{"num_hidden_layers": 10, "hidden_size": 640, "num_attention_heads": 10, "num_key_value_heads": 10, "head_dim": 64, "intermediate_size": 2560, "vocab_size": 16384, "hidden_act": "gelu", "norm": "layernorm", "norm_place": "pre", "norm_eps": 1e-05, "positions": "rope", "rope_theta": 500000.0, "rope_fraction": 0.25, "qk_norm": true, "attn_scale": 0.125, "bias": "all", "tie_word_embeddings": false, "parallel_block": true, "init": "orth", "init_std_qkv": 0.0186, "init_std_o": 0.0, "init_std_up": 0.0186, "init_std_down": 0.0, "optimizer": "adamw", "learning_rate": 0.000699, "lr_mult_qkv": 0.5, "beta1": 0.9, "beta2": 0.99, "lr_head": 0.00567, "max_grad_norm": 0.5, "warmup_steps": 294, "schedule": "cos", "final_lr_fraction": 0.1, "batch_tokens": 65536, "max_seq_len": 2048, "doc_mask": false, "train_tokens": 477100000, "max_steps": 7280, "dataset": "wikipedia_en"}
Each number is 50 + 12 x the weight over its row's rms, rounded and kept within 0 to 99. Layers, rows and columns count from 0. The size before them is the row's rms in percent of the matrix's.

# layer 5 MLP down (transposed), 2560x640, rms 0.029, rows 184-196, columns 128-255
099:55 47 45 30 56 43 78 54 33 38 46 59 54 39 44 44 44 40 27 45 48 43 50 43 50 54 48 48 60 61 50 52 71 42 36 49 50 59 45 49 53 50 57 51 43 59 48 33 52 66 51 64 51 55 60 58 60 40 56 50 34 57 66 44 60 73 59 77 47 54 50 57 48 57 50 63 59 43 29 71 41 33 47 32 64 61 50 60 60 66 57 53 52 74 33 57 50 65 09 37 58 60 48 51 60 44 46 49 47 53 66 77 43 64 49 43 57 55 62 57 37 56 37 45 54 66 42 33
107:69 52 39 40 42 34 35 42 56 42 70 29 63 45 52 59 41 63 66 55 34 49 38 36 51 44 17 42 38 24 62 38 68 50 51 43 57 74 64 47 55 67 45 46 48 52 51 57 65 58 55 60 53 49 39 58 48 41 68 53 58 57 59 14 57 27 49 65 48 33 66 62 47 19 63 56 58 36 41 49 34 73 55 51 54 48 55 53 51 74 35 41 49 70 40 78 64 75 64 54 54 50 55 48 51 53 42 64 53 36 81 54 50 57 49 49 61 53 54 69 56 34 54 61 49 38 57 59
099:34 34 66 58 22 54 35 52 55 46 23 52 56 66 42 61 42 56 60 63 73 46 42 40 76 32 61 53 43 44 43 66 48 65 52 37 62 36 57 57 73 39 45 42 31 47 54 68 56 33 65 34 48 43 34 45 47 47 52 30 66 36 72 48 37 44 62 42 36 51 39 51 46 54 60 66 37 38 59 55 52 41 45 53 29 12 46 38 42 31 41 36 38 62 46 52 42 52 48 66 43 69 64 50 39 41 63 37 68 54 41 43 68 39 51 44 32 70 73 44 40 43 57 42 52 46 42 59
107:38 53 63 47 47 60 29 55 82 50 45 52 26 65 46 58 50 33 59 48 54 58 39 40 47 44 56 53 45 43 57 55 63 77 33 31 52 40 28 78 77 48 44 48 28 35 74 69 43 38 44 51 63 53 47 45 54 49 57 48 36 37 45 40 45 38 65 41 52 48 35 44 57 18 60 47 51 52 43 56 51 33 43 38 51 39 44 46 44 55 60 46 44 59 53 59 56 54 65 54 42 56 44 60 48 67 40 52 58 48 51 61 52 63 49 47 42 60 39 64 23 50 39 42 39 32 43 65
090:48 27 35 60 34 69 40 56 65 52 23 46 42 39 38 49 37 45 31 38 33 49 57 48 47 56 52 66 51 75 42 46 65 52 29 45 55 63 49 40 49 43 48 46 41 53 44 51 41 58 53 51 54 56 56 19 44 52 58 39 39 28 59 45 43 51 48 66 57 26 56 45 41 51 63 69 70 54 40 53 63 30 39 38 64 80 55 63 40 63 60 71 40 53 50 55 48 47 54 41 48 51 45 47 57 43 35 53 63 69 44 79 35 46 64 45 66 30 50 50 52 40 24 47 61 59 51 46
105:41 42 79 32 45 54 51 24 47 47 54 41 55 41 64 51 43 17 57 49 34 65 50 28 42 57 46 52 73 38 26 68 35 24 49 56 53 53 40 46 55 57 66 50 41 53 44 65 49 60 59 70 56 44 46 61 44 61 47 60 36 48 51 23 39 46 56 45 35 46 33 74 54 48 41 52 25 46 51 57 58 37 46 58 47 29 44 46 45 44 44 55 67 31 50 54 46 44 52 44 35 73 44 53 56 43 69 56 68 52 58 50 59 56 47 61 67 47 50 45 48 74 53 32 55 75 42 67
090:59 36 52 36 53 26 52 42 36 78 44 50 23 41 69 31 57 48 41 59 50 44 32 37 42 55 59 40 67 65 63 46 55 56 70 48 34 41 85 31 56 71 28 32 46 70 20 59 56 47 70 78 62 61 40 39 48 36 52 38 55 44 26 27 68 47 36 54 60 63 27 64 48 59 62 56 34 60 66 50 53 52 27 49 61 51 53 59 64 67 38 69 49 59 46 64 39 41 57 60 61 63 52 30 37 45 53 53 54 57 33 62 62 48 68 45 53 40 47 58 34 48 65 32 53 51 37 44
084:43 41 49 36 45 58 57 35 38 36 46 26 62 39 48 52 61 49 60 45 30 75 53 42 52 44 49 50 35 55 68 71 45 55 43 72 63 73 44 52 41 55 61 55 58 61 52 44 54 59 58 40 52 42 52 61 67 39 70 54 50 56 45 40 51 47 28 27 56 31 61 68 54 53 46 39 57 49 69 66 41 47 48 67 45 59 49 50 47 43 32 31 24 35 44 54 62 61 49 74 44 52 48 42 51 55 42 66 50 46 65 52 40 32 61 48 29 47 59 35 47 53 68 56 48 58 38 55
100:41 50 68 45 29 54 64 63 49 55 56 47 52 66 53 48 44 75 46 58 61 62 53 26 54 37 29 53 33 35 46 65 46 51 57 61 53 68 38 49 77 37 42 45 47 45 36 60 68 41 63 53 36 60 43 49 78 62 52 59 60 58 57 50 59 54 55 39 43 53 56 61 48 49 54 48 57 36 40 55 35 49 42 30 46 39 60 56 52 29 53 63 60 59 54 62 65 66 41 49 43 73 38 35 42 54 27 62 29 42 38 35 49 69 57 56 35 63 47 39 34 52 60 48 36 56 59 42
105:57 56 51 60 42 41 44 59 41 72 63 57 51 35 48 66 30 44 74 46 53 41 67 67 16 45 53 46 58 47 48 22 43 62 36 56 57 47 70 63 60 67 45 47 72 44 66 51 39 31 45 42 48 31 49 37 31 52 46 45 47 48 50 46 62 23 46 24 72 46 34 44 60 52 63 48 47 68 54 69 43 65 32 43 38 74 59 47 42 64 41 52 30 63 61 32 59 49 63 39 58 47 60 59 36 56 40 47 53 77 60 36 56 63 46 58 53 51 38 51 53 42 41 41 40 50 31 56
111:54 76 38 45 31 55 71 42 36 48 52 63 54 44 47 72 68 61 52 55 63 42 40 21 41 50 63 60 28 36 60 27 50 50 47 63 40 59 43 49 34 53 60 38 50 37 45 34 54 30 71 34 51 60 61 66 55 77 50 40 20 47 32 50 60 41 41 66 63 52 62 28 70 39 55 41 44 37 31 32 54 34 42 52 51 67 55 62 32 64 38 47 42 56 58 50 56 58 46 42 66 73 51 44 65 55 59 48 59 56 45 37 43 47 59 76 45 50 37 34 50 34 62 59 58 77 51 36
091:50 49 38 32 64 44 56 56 59 47 55 49 54 60 56 78 34 40 54 62 44 55 45 20 49 66 51 36 53 56 58 44 50 34 53 54 43 80 39 66 54 39 83 53 30 43 38 54 70 53 44 30 75 59 50 66 61 58 40 42 59 45 40 24 40 35 72 40 30 53 33 57 54 57 38 71 52 36 40 53 53 71 55 48 46 41 52 43 53 47 68 66 70 48 51 46 51 67 69 44 23 42 60 59 27 25 56 44 68 41 47 46 47 47 25 61 50 57 59 58 53 64 58 48 40 53 49 64
107:40 30 48 57 60 53 41 39 42 39 63 47 70 53 54 53 40 40 27 46 48 42 52 80 33 49 34 52 43 42 59 41 38 45 55 36 51 45 50 34 57 43 56 40 45 32 43 40 63 43 70 57 42 58 44 58 51 49 37 32 60 46 37 39 35 27 50 69 52 50 64 40 41 60 46 60 70 62 56 57 65 44 34 58 77 44 63 62 49 57 55 41 38 61 66 27 48 57 44 61 49 58 57 50 47 29 60 49 40 49 55 62 40 64 49 57 63 52 43 17 59 25 55 75 55 45 55 77
# layer 5 MLP up, 2560x640, rms 0.0307, rows 185-197, columns 128-255
106:65 58 52 38 54 59 58 50 43 51 40 56 48 47 40 48 49 48 56 47 72 78 76 54 75 54 70 72 49 68 46 56 32 54 58 61 57 52 30 82 37 37 63 69 55 57 60 53 48 50 38 42 43 38 57 68 61 44 27 41 50 59 60 71 47 76 58 35 26 47 47 59 47 53 66 46 60 56 76 30 60 51 36 73 46 54 43 40 48 32 43 49 26 49 36 50 57 52 41 72 54 42 67 35 58 47 60 59 37 40 32 47 34 50 51 72 53 51 49 35 56 57 65 51 40 60 36 65
100:58 41 58 40 51 57 90 39 51 49 41 38 55 48 51 46 42 35 37 38 42 44 64 53 44 38 59 48 48 43 49 26 57 39 40 56 44 37 53 47 30 48 56 62 61 67 43 41 63 70 65 62 37 38 24 63 61 56 63 51 50 40 47 36 45 59 61 32 49 69 80 58 48 43 43 39 54 51 43 49 53 67 44 64 38 55 61 63 55 57 45 36 41 40 49 43 44 36 22 49 64 35 63 51 40 62 57 40 45 74 45 49 39 30 66 42 33 56 45 21 58 76 56 51 46 44 49 59
102:48 56 49 41 69 65 59 56 55 43 63 48 51 36 50 23 47 62 42 33 38 42 46 45 34 50 41 56 59 36 44 48 46 72 36 45 68 67 64 49 27 32 48 61 59 43 53 37 52 43 46 55 55 53 59 51 40 58 45 43 59 54 45 51 57 52 48 67 69 61 64 69 28 67 28 61 50 55 60 54 56 29 66 60 47 44 52 50 48 57 34 46 46 62 51 55 53 40 44 46 62 60 60 40 48 38 57 40 50 68 40 61 40 51 47 47 55 43 47 31 50 56 58 68 28 57 45 48
089:35 59 61 53 40 00 59 50 28 44 88 39 55 52 60 53 66 43 44 55 59 56 50 46 31 20 61 50 45 29 60 46 17 47 63 59 60 50 52 50 38 47 68 55 69 57 49 58 54 41 48 59 48 44 32 77 65 52 53 53 60 76 45 44 44 42 44 39 57 88 54 56 52 50 34 41 60 51 52 62 26 59 58 55 48 52 40 33 59 36 47 47 62 48 45 46 59 42 52 52 48 53 79 56 40 51 54 44 36 45 57 30 68 40 49 45 46 55 53 61 54 52 89 53 37 35 32 60
102:36 44 21 59 56 73 44 46 42 49 45 55 61 36 48 53 72 67 73 54 60 63 47 64 31 58 38 47 28 59 47 49 39 47 52 51 41 62 40 54 52 60 38 61 60 32 83 43 59 54 43 39 53 50 42 33 62 58 57 43 39 88 54 46 61 43 34 51 68 45 69 27 55 60 70 27 62 46 53 28 52 69 65 58 57 45 65 31 60 47 50 41 23 63 52 66 49 58 70 55 50 56 55 69 47 34 36 54 35 41 54 37 56 71 53 30 36 54 42 31 35 57 60 57 50 50 57 45
094:59 53 43 59 50 55 43 47 56 49 50 40 64 43 11 55 43 55 48 32 63 65 46 55 58 46 47 33 41 49 48 61 47 38 35 40 40 48 37 59 41 40 69 65 37 30 63 54 35 56 49 37 40 29 49 61 36 54 27 51 39 51 75 65 36 41 61 28 49 48 34 60 37 39 35 54 51 56 45 45 59 44 47 69 38 40 52 44 43 33 45 45 32 56 38 45 64 39 55 46 48 35 41 48 58 46 49 61 53 25 56 38 42 45 21 44 65 58 74 42 69 41 43 68 31 52 65 56
064:52 33 46 47 43 46 44 47 53 36 44 66 51 34 43 58 49 37 56 48 38 51 47 49 43 61 47 55 28 60 73 83 56 58 24 67 63 72 52 28 36 50 67 60 56 58 50 51 65 48 37 43 54 41 46 39 46 39 62 57 53 64 50 40 59 40 42 44 50 29 57 66 44 57 48 46 53 71 53 50 35 63 49 55 58 49 40 58 53 47 23 48 17 42 47 71 66 43 39 46 40 26 54 40 37 46 41 51 58 52 60 65 53 44 48 46 39 59 48 17 48 47 55 52 21 66 27 59
104:47 74 40 32 57 58 75 47 52 66 47 42 36 39 41 30 57 56 61 44 57 47 37 09 45 51 49 45 51 41 68 57 83 46 50 81 57 52 45 38 38 45 52 84 59 47 47 29 44 62 53 60 61 21 38 61 71 58 51 27 60 37 45 34 75 49 56 58 65 35 53 56 65 51 56 56 34 43 61 52 43 47 59 55 46 50 56 62 56 51 53 51 55 54 42 50 54 50 45 59 33 48 46 48 33 38 49 50 35 36 33 46 35 59 37 58 42 55 38 71 50 48 49 38 49 51 36 68
103:36 35 41 60 53 61 42 57 60 25 51 66 55 50 65 48 63 38 49 37 34 62 40 44 60 58 49 61 32 62 64 51 52 37 34 51 59 69 29 51 15 44 56 33 37 54 23 44 69 48 53 47 67 56 57 85 48 43 57 54 76 35 39 53 39 74 62 66 29 29 48 56 51 60 48 42 58 52 56 66 63 52 56 68 45 25 57 54 52 40 38 53 54 45 40 52 29 54 41 38 49 36 38 47 60 33 60 50 51 46 40 66 32 45 54 59 54 51 69 52 35 74 56 58 49 60 41 51
110:54 55 54 41 60 50 54 41 39 56 45 59 52 49 65 61 67 40 68 51 54 50 37 87 39 57 42 42 43 48 56 62 53 47 42 50 68 69 48 62 49 61 35 60 83 56 64 52 68 67 53 51 63 57 41 79 41 43 70 58 46 54 53 57 35 57 44 51 36 31 58 56 41 58 32 37 26 62 70 52 56 49 57 69 53 61 52 49 68 45 56 38 65 54 53 55 45 48 57 52 42 50 67 41 50 43 41 16 53 47 46 59 43 71 48 46 56 60 60 49 69 55 50 44 51 30 47 59
097:52 60 33 71 50 59 51 29 32 61 50 44 43 58 46 31 74 36 50 43 93 43 63 55 65 46 54 35 69 40 42 48 61 47 53 44 53 16 53 39 42 62 37 60 64 45 50 59 35 61 43 50 43 52 62 67 53 44 65 55 35 63 73 52 56 67 38 51 52 38 62 59 61 35 47 21 56 68 49 45 43 53 49 43 53 63 62 37 57 40 53 26 22 70 43 67 52 40 48 53 61 62 46 61 85 66 56 24 42 41 58 51 38 74 45 48 51 51 45 44 52 45 44 45 60 26 36 44
102:44 57 60 50 43 43 69 55 49 65 50 47 46 41 66 54 53 54 42 64 53 59 47 38 35 45 42 54 43 49 53 52 34 58 45 73 43 51 22 59 60 51 54 63 69 52 61 52 44 68 58 50 52 46 36 48 60 51 48 54 43 53 58 36 83 55 53 37 54 44 42 58 53 32 62 57 41 53 55 46 51 57 73 57 41 55 48 42 54 49 47 35 54 24 52 69 58 60 40 56 54 72 41 54 35 62 43 51 33 38 47 34 44 38 66 51 21 60 59 58 53 52 52 22 37 42 55 53
097:50 52 48 54 76 36 52 50 55 37 55 32 49 49 60 48 49 41 34 58 62 60 73 37 41 23 61 41 50 26 52 65 44 51 59 57 43 52 00 47 48 38 22 34 58 27 65 55 55 46 63 32 50 60 40 22 65 58 50 48 43 61 57 43 48 39 36 26 59 49 57 51 42 59 43 60 57 63 59 56 34 47 44 50 47 61 52 61 46 66 57 31 49 61 68 58 70 65 63 56 46 66 68 48 46 35 36 54 48 35 30 57 63 62 64 58 40 54 61 35 68 53 51 49 37 51 37 55